config = dict(
    hidden_size=256,
    extras=['local attention windows', 'gated attention', 'capped logits'],
    beta2=0.99,
    decay_shape='linear',
    batch_tokens=[32768, 65536],
    max_seq_len=2048,
    doc_mask=True,
)
Each number is 500 + 25 x the weight over its row's rms, rounded and kept within 0 to 999. Layers, rows and columns count from 0. Numbers have three digits each. The size before them is the row's rms in percent of the matrix's.

# layer 2 attention output, 256x256, rms 0.0911, rows 108-216, columns 128-255
100:496541515513450524507481513483514506505500464437532502515463496484533486493513491535484520493452494505500480510455539507508501514479513470488482445476534474518516492540520467513485523500521504507521513461520475452544484447490461503479471474523526435542515492504536474473462525481529489482496471513512505450471465496491494494538536508504514486532514500449523538519504489482514485511483
111:468482495475491490504480495506470521492496483525499479481484489493498497472485521419501482557547529508480529498488503501502521479508492458533517525519477507505516466493488500486516452518464494523481517517535527479509470506531506525511465483496490521504525502503458529462474471474506540483520515533503512480511491494486503517471488468460476470459526535525483510471501500508447509444485
092:489467486482477508502501490485511539523521520502518527501515516538467494467493512459501519501504505509516480540504519467490492489481515492473488532522495552497511474500522513471495454466458489522508402487505458458474438471460520470459512507463521474514514512474478534458478485551444523484505472521497507513464515548546510535537540504509521474488536523454480494489472449482515477500487
101:520485473498522400450467524553481491481527509496471489485517514496485519506500489502537474541504518467463560548533475478503489485491489500465455508528502488538528486516501514537501481495487518507501509502519487510561514492493519522470480491512519475494497491531520494511480489499494494472517479499481497520512528498447517508507518531513533480480488492494509553537474458482496496547523
091:536471513503493479501483491444496480514483526477518522521497525529481512477476535520499499515506479473526488481500537544466486524485494460514484521471500511518523507509482511482529517480529453531523473527512523552482510542516513532523475489484514529508487501508468470494464489504521553496524484521516480507530520480467509518456484491478477498443483516530499516509502513489447510472466
105:515479472518511523509549537494468491550506508512535541493484550497492475475500515487531507509500533547478495500484515477460475466530495526489529481473444521499470522495528538539540494488489455479476486503511506506480486488527542546514511489516450511531529498527476511533457520509522513516523505481524473473530482472502475518478528507489496469481471513493460540530514500475476517480475
101:523510513503534492524511515486517514529470475497498496452534488451480525527515514505475521477479469505515483485486452498500491524483503491475489489490521497498485479459520514470546533485478463534518485468506491516540509472453511490473513518521511471498478472501472485481484484534481552535466511508505517526534490477508490479507511556516504536435465485469533494471500554486491514508512
093:501481506516451478506542505500513503478520519505479491526490550561466496460497490515484515533511475476496477489511515474542492497516457490495463463508473525486488488523539505465481535514423546492530481476492485536530509508508475497441476481464503465492502512510511509526475484517478537494482458476475506564522526499499501527531536504523503526497520521457526514500452449509502477588528
096:500437464469490480453495479477517464476506490469470474515568495505558494541486514554488477492474479466533500507483506505526538565503485495490500483516534500504488499488478511488494478527480505512512486471516483481481513473491516518496524515525524498511502483520455496464452493477516536504495537511474522474518516479481527475507522492532499518538445471484525540529495511515503522469515
090:524447538501528532526485558510502482470550504472466482509488467544550495475471526522507559477489487503503490448523482510512483515518533521504544519500474484525501479517474494504468472530463517483487497497540500514530478488502517545511487469521488515451512483531496509491530518499466500484521490518481526483491483497474510477469486527476498466488482491509531504502514555510526519499473
091:468477482493490499454478503499497525478480563541487499492486481491483500509499461519487507510501508466529482499509509506495516463491456484500506493535477537544503494452486529439428499477465489521499505475490510494519510495500529525496525513487514493473516454511508514462512550466535531485519525511466577495500528498516534489482504504498504494550471462502508539488456506505498490513516
095:515491505453507523503464445489497491522499508515511521485480502488499511491490539557437506514459472481507492486513553498500474542462535507454487498481515502488531521528470519496547463494526494475537466512519495555540463511486469484500489509451519524479491504491470466544502498523513442540479503507485535536513491513533506476536508466500496486520473456510491497515521488509514459535490
093:512517524503503510498531536517474501497456543536498485495528503452498469481473474486479569501495499503476509455509561497467476466529485571532521482500467458506474462464498496495484540491524517532484501497497473480478496474502523525533479497520525505503512504492547489505537518482497492534530552518496523520517505463528485578491493480506494497488537558502530484468477496479521508498498
099:483497503514500538479492510476505520496459513473500489475529515488480512536559491527516477540479503490512473473467434514481452513536519454513505483481504504486491510542477473523570501509440475512464516493527524498453456494508538493486464499503503508462480478504516511537493464541483518517510509513501547490522534474487510504483475448497475504535498479499528538459495520509480494509512
099:487513532481494536522468489525453501514508483468520560492523449470518506496489490489498455528508483512513511507476486524519515511476504475466514499521465490566546480468504493458476472446470494495504526531510534484489528532494508493525504504501508522534469503494485528479465465509552527480531532521550485460488473491461495487483449519480448530530512501539523462496548537491474493475522
100:463545506497519463485487513493527500491540519532503488504504520517468520514502459542496550521508495462506452527507492503505437478531535501529526465500475534546514497504480511531459509481470484535506518479515486514492488488480498494501548499512527475482558483497516490515517511498480510462491465481470523521516529462501501545513507513516493492488488545489509509542484530484514490516526
086:476505492499517507458451542516531504479442521475538514501501514436507501506476455516442505546472467459495499509471516501479495467469488501507488522548537512476546507516505500468498535481503505512520452509479517497470536524516479526512508482475523498478513501473491514522510464483487542500511479472523528518490523484460469558500488480497499519505496520493529493494482500476518498507514
102:504487485490492503470482490510536492507497494538500474528479526539523513495497527509490518504511481481503540563499526491508496519491479480534560493519475513486497512516492509507513456516482493471516510482544488477511498492519523510497480496489519511524498504508407507486555532502520558500477507521463497484489462526459520485545517501501473477441482492485492508473521489481473508485473
086:505451507504546523501558548509458505501516500494472481530539559483484532481532467525525557462497485478450491471519509490506513499485479451474502559492483514515460497515483489459458577529485509504529527525523504530487488529520505489510485531488475534525492536513458497484499517465477512500532534511521496491501485477500472485504485511441474504499536517538522474514533483481502556462454
098:534473492471465516554521500500480501530479508523516484504549492456487485498527536472488501493477509548510533461521467518496516472489487475443477481436503482482496505518486455502487462519529507498531510516562536506470487497488503500521491517476478513510511507496478545505460408493473551486506457504490493503497472479480494521511529437468475518528459529521478467512529461472480496465463
101:555509501507501510490473478526505476526485488508479495528529484515508490458479495539466479480496520488489502505522526469501546511465496559456456484475485493495482507510506497514517488483497484460509542508513488513533497521531537495499503467490524511519486483481488490541519504518519485533505509510464523530513535515525515472484459524472511533500548491515499493431474537502463479533521
105:489479476484502467498503489493528463453560515449496462476487475516480504545502478539493515518520500490486471489534501512549479499532496486561504546497505501499503497462491516495464539494540515515504482488530489472515549509473509495482465504479482495471513522489516474484496464499485486483493506511476489479480509514518486482512492526495504522486539518507485510490479486497470493512479
111:483488495501469497502490477491510522512530501527506521452551461509474545466464451434531496453473501466519478494537465486500523469504490492448517472437494485496545505492483474466480523478551497493505507511492500494526493513474547489495501548510505518486494510512532501516519492536514480506457480511500500504486534551526543496488487514494505509472488464494468526494491524495479503507524
103:502498525514495504524455500477476492513495472510511512514495485474506497515520530517511533478508523535524463509498497486505505499458471506512485543505466492489501501471503464486511502478516512491521523525583524550483531527511494498493480504477515520540543475547435513482518456479495516529488532534505486506510471498509507486495478492473476523569459491492477485502522550452469506477480
101:490504540512500536501538514478512515509482478509551506487472526435536453525498498493502518477480477524548482483469538510479546488525517522536513445482501487502451485451525485436519552480513468530494528526526509532496482532547510470526522534478488528520574494542496486503463462480488498482489486521532507509488477481508536521517493505471486489518442494519507508516552503493495520493445
100:489496463500489532455444476502517527513485514517502485503513479496498514498495542512462452522473527463480493455488516500479499530526491508492528481506529487464535509529479544503496517510540455457453488505520485490537502500532480494462506489485505487485451520498498511488502543529478498480498514527469486488503471521500512518505533498491538470520561507487467533552494456477487484527505
085:499537506478521489499499518514477447467482460518458492512497467530470502472521514495524505480526489507475542536505533480514523505524496505498482507524528492541491499533494556468507505491509560493534493502506477511543531501493520508537537533496467509507487533490480493505520560504465537448519501479483495518527509507519472477492499549530493535496507527460493467493490489506474491516508
091:516491516491514479522506537476460525506502484485548504546547519497473483545503500484458534481510507501511487485476543517483481489459470526496522509501493471491499502514504463523494495529454522520522513546506510508473517514521518514540539511491513526486517501489481519454471494492508509605498498513549455485510498526516494488479503572507475477513480502510517460478538494511528523448506
098:487490489516505502465529470505514523506503490483548508490471500499485510480504499537451546483490443441470489520494520490484478490488518489523499494513521492506487567527511472516517498490530483524520452512476519516521549522470517506524474476483510518462446529463486463501446516504537475475501494510504512510484504517485492541509507501508476525514521497514487509570501482521486502529502
113:474488546535550544498521504445494497487486516509520530499517487537460468491492479530514522491498502538552499506488488511502486463533533481469520509492482517513511531504498509506463510487498526557519506505496486442525506477496512493505495500509504515505514500483506467499485528515530478445502501501495513517471501482485502500540516481531490560507522497490508521530495471504521497509514
107:521493482502502505579543487506463456499451454493508485482480447507480503498496518492507486498526490548504519499498518480508517525472494455509495534500495530519486471483513470517540483503458537497524558522529525523531460499487521525510444465502519529515504520500527490517467458487528468504472522497543516460491484520516482544473456484509520454527522522521468502479502510539489511472504
095:513553419483536553440445505515486539486495502511487492520479526503509524529503492536501522462521485449490507546505455496504502517498483503524496539503416526489524460488484550520526494520537498479473517492510491498503502491519516488469526494492512495492463506460513529512516503483476525514473482533514544439484497518523523487510513418499506489555482543497507477460506526477503498494494
096:523520552513525534498496529514482498496518509517490504505515509493499485521479532551498537500508492549497499501511479488519482506513529478492505532498505513519530501562469509546540504533487517513534493512526415461498506497539469471537471517546515528515471510496508494481506487476469490504558507530523490516525493470457481527497506583541514488472484524516503491531489486464546522469492
096:522484508503498524554543481517485497505534545433522556512471485509469489465522525483481446515503484556502503526474504452538458469515477474442479454478498530474515492503509542488490504486491497446555533512502489483476507483499442532511460484479482500499481505499467525500467460477516511515520525478517434504499515487499461443509510513517500480524495492515519478514503504505496500486501
099:549523483490490477507505507519547491514499543468499484525495540535482482529540477513462531470519486543487522489526541496518459496491545512522516499513518461537458552520499472513505507530500496486490510526448504492552498531487523550519467537477497531504499491484481471516516494510487453522515552507514460525516492469473474511503475508479506513446479496521475488458517450508470475478477
111:486484500506483517514544478483543511527473543483488508513516542478478437512548513488462522505465485491485462493520485504495503512500494457528465522480560506488494548509509464509525472487473459500489508505518496473477512477511430509492512453487481498475497498497468551473507519497497570504510526519516509486489475500496510474489550487490510486506515454485489507531527519500506500471484
097:471526476533513490453464511521496482512510483478500467523508541496517542496486513516523473502526496473520474491498496487499479497486458500500496548514512496514488518470492512446433498491484489438492491492461495457498504500520517496474459529488525488482514472531509516480536497508486500483472521533427529475475464498505474502526527551517515504553496498503470518522513512467489464514443
081:494528500527495527506543492508504521534531488488488513519555508458490457459449512513430518489463497519504462461485503474487523488494554506478491465438516478504490517468518452533499529493497542490523508540507511522530468511464501486529489500500504518510474512518499464524486443494471515488475467502523523533470487480461499515491478498491436528478486530516470532517510538469443492479522
113:482457463469485450504488535508493495489507496532450475531503502487477506414474516545537501459509532474481508511524581467520516483507477506498501499548451496494493469534531504474493501521527542504535472504543498516506492487488506530517488467497493509525512487491477499500496518508508468498506505527517529495524511475498542540505508518497484486514475503498530574497512554456528514475482
109:500476474510535491480531495512509524519485489517490460534503534529497564467495493527536486482500488496491530513495485510493463506523506497495496482486460518459491492499520508502521500512539470508495525529551521488483490533478471498488489496464506531503487526504502524516474508461470500487510545455477519483454479484474505485536494485448530529558489534537465476501511476491472530504456
113:508464480480522476435493518493520455486499548513504483514510490542540508489523481522475476520521486450501486521519529484528535511490465498537541477481514495497520498484477507478450496484573543527527471494517511501560520504475484527475528509470501488498517508465471472516541544506528471477491513505467502514471502489501505486547498496464527498485507497490479501474478459519473504532515
081:509470512513484444482515500525526486492529534504490476483519523493498529547507498494511500461549481522448501489528540515489550504490493520498499491547500495508474519484498533471526511519529513491515472489532492523497519504519480521469511490524486487499492488480447527468489544544468516436502519515474511511479493520520498494522521518508496490489552514479507496517500541480521480535525
104:502517506502471526513524465517482509505468470481518499502508540433536480437451520475506521514489487476476506465490505514492534499459514529459474459505529495478514507515500525465519512530488505492507465507545492483487523500511516508476511530508479480530503514516463507493511499493468569528497546524475542485473446522484507531513532507524504466530513517478521493519517551469484469504453
092:519482502524479496515517451489490463486484501478503507484444481503484467488520491533538494502493500514487471538521498500538501488508546492496478492439467515512470508516536520458461482518532497500530499499451510497508509492467473527497491489495488502481517507440497504506459487516490434503523516470530467531534531499526508522472486546501519506494504526495560524481479478512491532506541
094:491480524478469517516498499496484539505506555500484506461480491507504506447516516509495532542485498522471457507526503497554472499466513547498487528517492473466497462460454501535481493490496516515537474536508527549501485534519531497529464507450455550512484531526441458522491500483500505527499462460502475493529474484488475509483455450497469440472538506549502517535523516491482470480527
098:512463502502492483543496493493491491500521504481500515490482474524496473555525515489517500518488472513520512481510537510519513487478517510541511483489498508549479494488527491497574540548482528487510540497504539514490456519492520495526519497475526523475509490536533510501464528470500523451512478531515499480463503488459499469480464526463491511565487509531445549476504517502499515500498
099:488507546500494483516521469499451543503513488510491499474533513489515538537500504463527498489530511515492491476546530481488489508482517519524495476466505489464463496502537441487496482476462474523523491483535532485520540498465531534487463524493517485528502514484551488512524526523544414493457513497504486486456520512499524532517511524484493531537473476494428533494492539501509456501498
087:524482504503491535497503495513515511477489462510518517500509507489468463456516525527514497474509490505523494494475425494478481518513510514522480537485508503526486513488478502581560478481459524487465477513512474507453474499503449484506548518503459509515520471484469517507535490516476564510501433508484508523519494526460502485480492488527459500529461523487505480473509510516542530509486
091:507498518459490518474516494502477480498494448474485518483485505517506492513446549521503474474476513518483529497509549488497507507525530522511509496526493494496454509482476530494492473538526500460517459520534494487493522517470467496512462489475494508496497522468478496483454459473518511481498512539533482461463472489461496460529513555460487497456493492503468505468498499481515517503483
105:512554502505488498503500433525504465490485522490488539567493482530463501475510499531494485468515451488485507501524536481541535511514504512462503523527531539460530521476518524452500488538560525444494513474497505480512508463473449518506527525533459481518455515496489532481507536504485523512505479455513479467506492501528470549492539525532520498504496491489512492498475502509542486500508
101:463493503476534554505499487511518524505485485443530499496492513511501521531488550518507535499475459514498515510466517504483522535461470513519484506508534501454517482506499498491481484508509494499472493511487499521558490503526460499513456512478486514509444519496480485547527538486459471515488492484481494531515494508486474479520504505489430519483479533498485508498500501495476482522496
101:482496446530495474455500476513548506513537522567481453500520501552513516482477458508491492484482514480484516500515446499499479514503491518494505512465464502475517483548476493478467506487517476495502470516497540564503528532503484474472482505468522513502509465501486507510507511519495492561480505456495528535458503517464477521532507523469472526507482500508505491516503535528533498523496
096:488467534512489531552558502494488510495484453493528516502474491475506491512485543495530509493492495532513504501503503471508504495509534497536558500500485517506445536500511483532554433499439526485520449530505532536456539529482475475518432483487472518464499493503518530501478432506522479500459481549503449526504481500492507476498471439484474518462502471530504490526526524504499529484492
106:465480488457507493480451512531500485483481491547481453500534496464508568476499501544559477491481518478461503494540523538527445513466478482483485544510480497506531474519530510497501511514508467497498531506533508514470497481477487519483533498483535498504512479498502525486517504527480518466498453532444542490516505506513539508513518477472531475486476511490510539547502461483499502533495
116:508487472476477465512491470504482494518489497530469510498557485454483559465463512451507503526473542469473511487521522471500463488504454509467462507494550481495530473472520494523469497524496479453470545464537454497465506470499507490490530515556529468457487491492545510476500466507524500499523514521495493521530531526491495513481526479516539504484518515466526518459490526469519500501506
110:482477489493481488504508509482485491516452477499491508479444510475538507516511523509558487520481508505518462487481539508507497507451541516489500491499484506503477495474471511513509460527525477505538470561518510512476482549497519499548484560473477546491504513465428506469510510520495500536535501502502493537477499500491502544486478524484497531546479510535505483521537557467458509465479
097:502491501512540555492481509489509497505475520515542492497509516540499467522489493549468507444490492520511455472458503503485473498481505510525493463466522511477502513529487523506493512515487482488483507477521477501555524481515469544516496517532489491535533533476475460543525563507456482475468533509501468471540515493534498488508496518522511496467496487479540497496492487532530483517511
102:485522486508494529503495492484506471518465479490490497464482486541498524490509538455526506500480490510496549469527534533514507532519482514495525502457502478473537510496509473476502465515536511496504533497538465493463518490522526455507536518554490500464508529469531507445480486492471510514519497499467501530480520500496500485457502486490498517515519516487522520503508573463520499525525
094:510488502529529491500538499503488521473509526556498499514522525567529563479503492503502522537517486456505492557539516499508475465534456527456519488497484483519473509471543484534485505482486499530486498493507490506496481499503467496484489491480517496531533509479524479545508469518500489523497517498448498517505542509523506499507471470535506539482541543478524483517468498543509500551540
101:496471462514474465496498499501544479468515498487518499530471518558511493500519503488496527477522469508481493476518479511533511488586498519481526482508492533448454533499512532459490547507487532482485446527497486545514548513488511501533470497511515531509454509505488460507481485481503506530514538530517472528516491487484485495472486477506488507478506535502484451502517513540487546477538
098:483556538476478509556495510478522481496451517491495510471482446496511483476501484511486472490470483528548485451499529526490500524437495538523516476466468461526488471479527511459489497461528480507521488483470514519475489486458555526501470487532560481541483460501478513484540535478514521463502496480493487532483486471520494481507479530506538481521465491505476500540509522496522510485514
092:522537524530477528528528478533477516520500498520494509465501523496523493458526478466481527493524455534433487558548517513492469455510491484497457481508487491461490479518510525524520518505510526492529475503497507447488526504505546475487467507509521478476489502499522480490468431477518550460503493524498469472483507440540489504511507511485499501469516528509518478560484524452477480487466
110:514548460497512471475462479501523512489547491529483511516484501545477478511501466555483490465533488492478498501493471461526485477528530490463483508493465511518468540470534565465467509499528538484494518509463488472504510499491521476511509482519463507521523539504527483506498519496471473438525494464508502513514500501495458504481482462511535484468527539509496513471517489520515536504515
102:521518499513489492489533480514501523510495512472511497482477498495517485568535522520491517513491484510490503499457455526480515502478484473523468473480512528516522537494511480517549470523480464516490487468468502481506489497520513452478532519485509464429496523507512516509568503505516474479506483535463501506470520512498498500502515489482469494481493508490523460507464519490496479580490
101:465500497508466485458540473472531488512549470507523489521531549573497509538482503478520493488539482483531470511475489488465506490545435498516494452495534493458480523498508512496449512485485478538497529496500492459477471488544487500514489473503506501518478508495495501471500483508538537481505485497496487501446443488506495539541521518524502511504493453499519499501535463461542487467481
096:484493529507490493485463508480516505499527493504494485496485492498529526539504507517499506513499538463529522477490524482482563496485461496500500534493487524488541500423462464500521497448543463540516475518546512530562496527540557480489499525496540515472496512486501504485522472519518543504472474548487510509524515531502502498516492510506486491470502512518532514489496499502492485516510
092:491521524493463480507505523504518473471497474501454455523497505489562518510523473546550493452493475498502475509481509514527528560460509507486464523517480483511507488478495491498496531514465491539502505508525551511542468514497503523532477494496520542493496473536493492467529496505492483497520512504525549491533528465518528474475471495481485534538451462521472464449504521518488521473478
096:512539548478507469516467500478486499485473517517566497458475500489509491508458502459474519517481527510544475492486567517533492472500510494507491497469465495514490500525505473556536462500473501512508479532497529514494531508503552537505512497493511517462507486509493507473470468531484484480496472506532529507521504477520519555487522501475475543494471514504475576547515519450485511490527
104:545499539511463533496533476489543518550511523497522560485466533464483461519504510508471548462452447530528465450464488518464537506461509507512444540462549492461500538482474475452535486479507437512528508464547510503528494479490533500477509487505521471522519499482492509518497520515505491456443468515500519507477503524510512506536521499505510493493473496467487493475492486494515465537499
107:499520484475515471463479500490508473474484482518482467491499469568464555512498462563510481504524473501501503561500539491510483492475490510573471517501516481506505491509467512490484448524585555495489470505472477516532464481540466514501518507470452515436495501468495492484531532503528513541489495477514501539537545517503464484500538478533518495483491502456521511518465477478498475550524
100:533488508520495492541539482506488507516513481521496513472490469487484485460493506501501520473483487487529493476507481491485535503459522483497479482470515473511484478442525498475516490465489526471515470503507499510498515516455532473553475492517552533524522509501469488476466444477540544534487465513550479513546486493523510474472476486538460496492495512506516468415522473522487490490505
096:558527517526475491519477481487492513523545514427536520489481515469521501471510556521474501471508491497513540468472457521491551511483500503485467499481489524506493480475536476463487499543519477512455497484496494483481531481514449464489513478537518469500529493482505539473536518463509527519516469502473459512523518467503471452500532500484492476448536480499509441459508530502522502492471
101:527485504519511513530525504497507552510486491549508485510492479480527491484478563500463499478490476528518530481489458466490470503497551487532447483494520482511434509510541487522556469536511499477502472522479535516524508529493447464486499499481453519532492525503458513480520506472521527531513480485493473507472495481499465483521488516450476523482450511521512480519520537471493544462472
096:520506478506531536441508536549447475475508504485476489492529494517480538475537489493520458512536489496506520532492503524522480444515467488475525465527490510509536477504462488493415549483490508489492462500458481509518509493490490537514510505500545493482487470505507533488489515501511520567508537494460529492531494505499494476490467487542464508512503529504557485537491502548529511509522
099:496481511506510585521470508485478514506532528480515511518462486475484466455518498490514517515486529540508508474466517490502503494504517528505507491493500476484484471529518491523531543468485470483515484493537501465492461496467457517472459470511504476523574492483507514476499451486504487488489520493513529475476499512491469521540518498502484495533473452496492491474487514499509504479491
105:476522476478503520461478511503547479481502526520494491454546496527525535474510452515474494482496471464527502457538509532531463479485509458514514506468517515493512509476490523488456505473493527498486499486519488509477469487477512528444519511486514491468517473491497538492517495486503489514481520503457540534482516517475507502527529538514507555521488494467497507524472538470527508512515
091:489533524508528508492472510487516500474523453509478481516495498559500513505529483487514497531522477450523510493499536520506494503514490470534554524515484537495557496553493532514499517511483507469507501472474530521529503485563486522462482498515465464458485491487562492509472541475491531486450454482468497514548468512494473519507532533566515548496456473464484543509490514522544472530516
109:540440444500483522542528510503535531492506530470511510538500543463482524471493524510483504466504469526489531519493473474493517511500533563523495525523471504489504511482521522512524530527515486488523524503501529514492506509494491529508527475478498516526494504475467515496482546490516521549514515480508505489449473496492492495527475507474511495526501515529511485480512514478482481484461
096:492496500477501499500525511484488488520496484495505507529520491416496490512457504508541556450461487539480483523516478522486502517517496567523452537525512489491483472495496471499540506498598507501466470496547473493489520469516477454515531463496520500493486541490457513466494512478439533485503472479520497553494514528481513527514528528522441521498547590492486463508485448489483499517501
094:474485501483495510483430469461502483489495530476535523497480493499488484484499479518484480519511459502547480494459473559473467469504495506510530453519481496468514493474483531485466518512452558519496471506476533539517501542491485536524528502492519511501552508457496501501556519533527425538419487529472475491500520558549528494497457518554517529508514496510500487506493493545521463531538
090:531503483502444541481539490497504482502459481463494504499459487532514514535491519496429505508525463468503528529495539497501529498539510497499492501502502475532487515489522487489493502514470513540482493500493503484501438510502554496513450493495536517547485465492488493508479461496539500538484525517484463511466510491509526524516457560493493473480462482513497481471501511493509473486505
105:488491506505519508538519489513445507508500480521500480473462498449532481460466522506512546479477482501494500538458457489467506515512523524520531519521491498495506505479523471488492485461513516475497492481505497472453493477471497464483521446517485455475480484509498536480534449503526558491506513521533511511506498485522545518503527540494502514496486518490522449461492490483523504510494
084:483477476503553471444477504547491494495527469474498510471532503524471521463489516512545507505504495428425504503525524496510499488509500524499521495442494486566518489527462492472465503516563536494502473518523473508501509510503497522499505531500458493485500559513479507546476476488511525478501485493494469489506509505508469498472509493507492498519546496491513461539498511512506487487504
091:484481510510472499506487490515571491506486501456504514526516523469490482444488473532493485490494516523491446536532516475533502493538476476452456487530509508487500489518482509470458544527520488485527533529507518499482504533551503516527492479500482525515529491475479526536448475476508525485494477496528518474510474465513520443485480493455546466525485480529530541470529495527508500473495
115:507500471497533502507479535508491473461526536515433490505499470508509545488506480514476479538515500470484528490504537504554486508516506490444511513536479490490490451511486510475469495533476535504513441467503489508505522486489480519457485478521474463515495509504541508546515527480475479468485506519468487492533496496504546493507514504515465529494476516467479527485468470537510512541512
097:516451480502471495496506490500502505525473493490514487472479531456510501509478545465513551489464491481474469471506465494482484517503531516506456505492453504457468468529485468522529525493492462502485494515553516582488499520495501534485486466487495500502545511497468492508502489523488481522461537499471552530499492495480501501552528485479506454511494507504497514551520570489506492493510
091:504477495553540486514470528493516443510504495517497468485547474516470499458492487502483520522491547493500524499472503494516441471518527550428474556463459463499499550536517520501485506542502481460485495501498503506453485517498532480503499518500510513500499512506479518514437522520533499528487480474441515475506501497456513470509520539474547512515448500509480522504501519483495487488495
107:501503515485507507532518493479469510535494509486545536482532503431488459540522507486506516507493496516527508476476484503484480483468516487483469535472537524461485524526540464487542514494467491491536522550491530471449489525503453484556513552479481566505507517525486527494461476482496502537548510526540509459503484481482492501462453502476490507509481452561478448505529529496489511437460
109:479491526510504524497463495504478523516530507492523521470472467436502489539499508489528515483461497527508481496471450503512511491454524519479464511506505486540498484462459490514583469492502483506469494458503456452449477474526500469486546502530519478500506479506469489454507473496529513486494518497529563513536545493502509475471515510517457506523446503485512491471474522478531506514507
111:517478530507501484516512514501477546522535477528513501498461500518507498482446494498505481471472541477521519489494475494479477470463536542485461515455446456521439513461526520506493506497482478510536491558489541542524486555504474509501482500471494527535520492509443507526523527514472483499479495481507492470485471494492478518501478532470518472462493523535492494504540531522499487495469
099:471531465511520476499471529515526492472498505493502508492471471500500475499526522525556491474507472444479545521504530517510520499564510512519528521467565509553526525556513520483521508497545518464492482466517477470514551468507528496508489494553493490468513513508499506477520500491490505488498473534524480463532480486502506456461502483513549487482515554473547514495479491481524489498522
097:530503484516474507507540498477529503539528488520516491489524508461536506460485507497477518446435501520483468427498494526511542489534509514487475494463502476479471526504488492460521458511530477534544554485525456508470488481474464524501493461540525487498484496486502525505428497469502506463502483506491486505505479485477480452523499461527525464520529513493549528502509490551510483512520
096:534494519484503542535525493488493539507489501464507508525502484467518469494504510481489474527503500518497492514460542514464531511507474461494455498505496491488479531490548542525526470502490471476502544491494507498537534511478497466503487521491514494464523520521524503539454476524516501479471487530509474504501508522508485527524503528495503500461475460478459496485504458522540511501483
103:526482504517487479516542537535493494498515504499483503545459527536487490490469538526486496505538458519481557516502500510516473516513483499494502554540482489460476507491483489437501520520482518494490502510546495501536508515514466473492438474526479491503504519494470539499506543447500521521534503478454496505493505507501482443511497486482515498505501501492527479451504517532498499507469
088:518483503498554505474527523469496491507512501471516504503475505510507422520497503518506488477499495505522493496448435489470473529492465486519538482518494505481489510532450528500522550511445500476500508513483512506521499498486432480496496535497527495528486517534476501506504528492497456525488484468518491474497441498512516413520503552506536458526497476488502504518539484548536488506494
101:532456474502464468518505507482523495501518549505495520455489477498489502528510489493517526545486490497522475461487460449485490464444521474488475470512513460561530481484488478522478468466470491529469440475502485487489491457488510482468500505539492440504470481470508488495467464532514488453465491502537545520505526485498471512491533494538476499460526428465495539519481485498511466519539
090:457475509509517470519444464514531512512493495490494547515544527557519485505497507512552452507532508488469498508546458442526485487466524479536517499528514497491500532507520499456517453514490497488507506480524492513502537514518493514466493507479544483525510480483478443497511487502544470486485518529503478485485517518521494480522507443510494494533473529494495490476507512512485509499482
097:504497498469520458470460475538510487510467505480495457524489497538500512478516479525472510550521495473462502522511582517551514506488455473492503525458509464470523481521522519525467507528499502505520497488477499513503451496464476547465503492501480488512482522499499457559518517500494467453483482479440516491487491521500527540531525490517531481470502480491538555502483476524542475527514
092:484504533517480493525487468505507498545526469454518514491526447549480487502514516464514468487503468511492490497467500542491504518445497512517505480474504470448476516498524450460486497487530490518474504479489464488471486438498539526501482519542522475468529487495561500453471458485529513494473531560464509517504516533500500546482523464564538472464495537460475497527515520501526513500480
100:513506523496489546490500517475505507485531579541489528529480513531483503511506474571501532509531476515502476454505434519513450478533516436488533457478487529508492519518485512515500482515468501484491486499487517496505525494521545465515501488537494502518486531517526504485514522495502551461528489519469492503521488485538531431460485517516494523470535488501520492508511466525499505507489
102:466566533505511526472500470504485502489476474497481472562487504525481501560540504536478508493528493471482524479471526520518486527510447505539505550496495491505473499486528496450488455499470475484482537495530499499516495482517523507490452491522530492493449507493548476474556497506531410490490481508509521494513496544517479534444475526525540526535518477489505507482497511537517500516537
100:526495498558508506537542521505488483528480468445494498482472478451539441510466523485456474526492524501497526463537483494461504496530524521483488493466541499523492510465532466475529468498507509519462528476492496489488510524513509447477465480521504487489518502507485470516522522478523468478507509523533493517465527487488484515520506493493500485505525480516496494495487530505502507507514
098:536499475493461529502534521505507467498523494518475499523478502544490523460443548469530470482493519519508516490548492512506497499494488463420498485461480493513475501511447504541531520500536507493510497521525483524489469520531503509487454527498526497542490510506459496501451471500505529545508509493495518505539518493545524442483506456520529464503509487503518521492490556498502507487498
102:524492458491536477442459508498506429473498516531489469540490515514491528520505485566505538519526500490496500487489537510551438520478486450480530524590456512550521495535511503493489493525535541519499491487475497496501506487508486504500454465519455494517521514472494499490530523447513467452522508458550520484518499472482484496485488518519516528524518503516500539514477459491498533502494
104:505520511509440491527538526491512478494513527500459455513458511504533508497485446507541497475507502474513474482497550496504521492506493527505503431517472527484456478463528464480497568529577511483502511483509528508505441498497499515464447513474488474484474503497519520502466532538467452495460465507485521523503484515491501558498539436515520488502494487467498522509483504490481481526503
104:498523502482470524503483476486507483486483476498484455507477549500500487514520500507536507492502446510512488503494572534529459495445510471500517500493478506510513537480505537501482487511493514555534512465441470476527494469477470528502482492525476468475485515470528524515528480485461435502518482484481491485518501465484461512493528524517514445439441502484502523482485477489536506512509
104:552496490494520518498525478498481464500537529457496532522537522473493498519481521503521521544510523482513466489455532507499526483462475511498509507496466495526525503484445468534500479530453474493467497460473507497505506475484482488449522503506514451492486483501507557495544531495482486470481532501482496496495533521493484480508552509514480453563494506467490504487492501521532503521476
100:507552490529460469492463477523461478498497463454497515497513418491514547505469516457469467525509537468509510494521474502525531481502492529505482490476489514526575483483508497491514499461471561474537528529518544529489478507475500521504521479476521521512495509520502488495425481488536526515491502497493498477477479528477520481532506414457516446491501461503462486489536513486452514490490
091:504496515464520463497556508505513486463500543502473485494501465489497482510502493517507533500483491484509490476526465496539482471464494506431536469512508488496481497493487492491486526514455502507538479475519459523488513474463538493508501442537505495479493483532536495508467479482511548493502462485524507518552459465526507503507506447534489505497476512471552467502498530486504476511534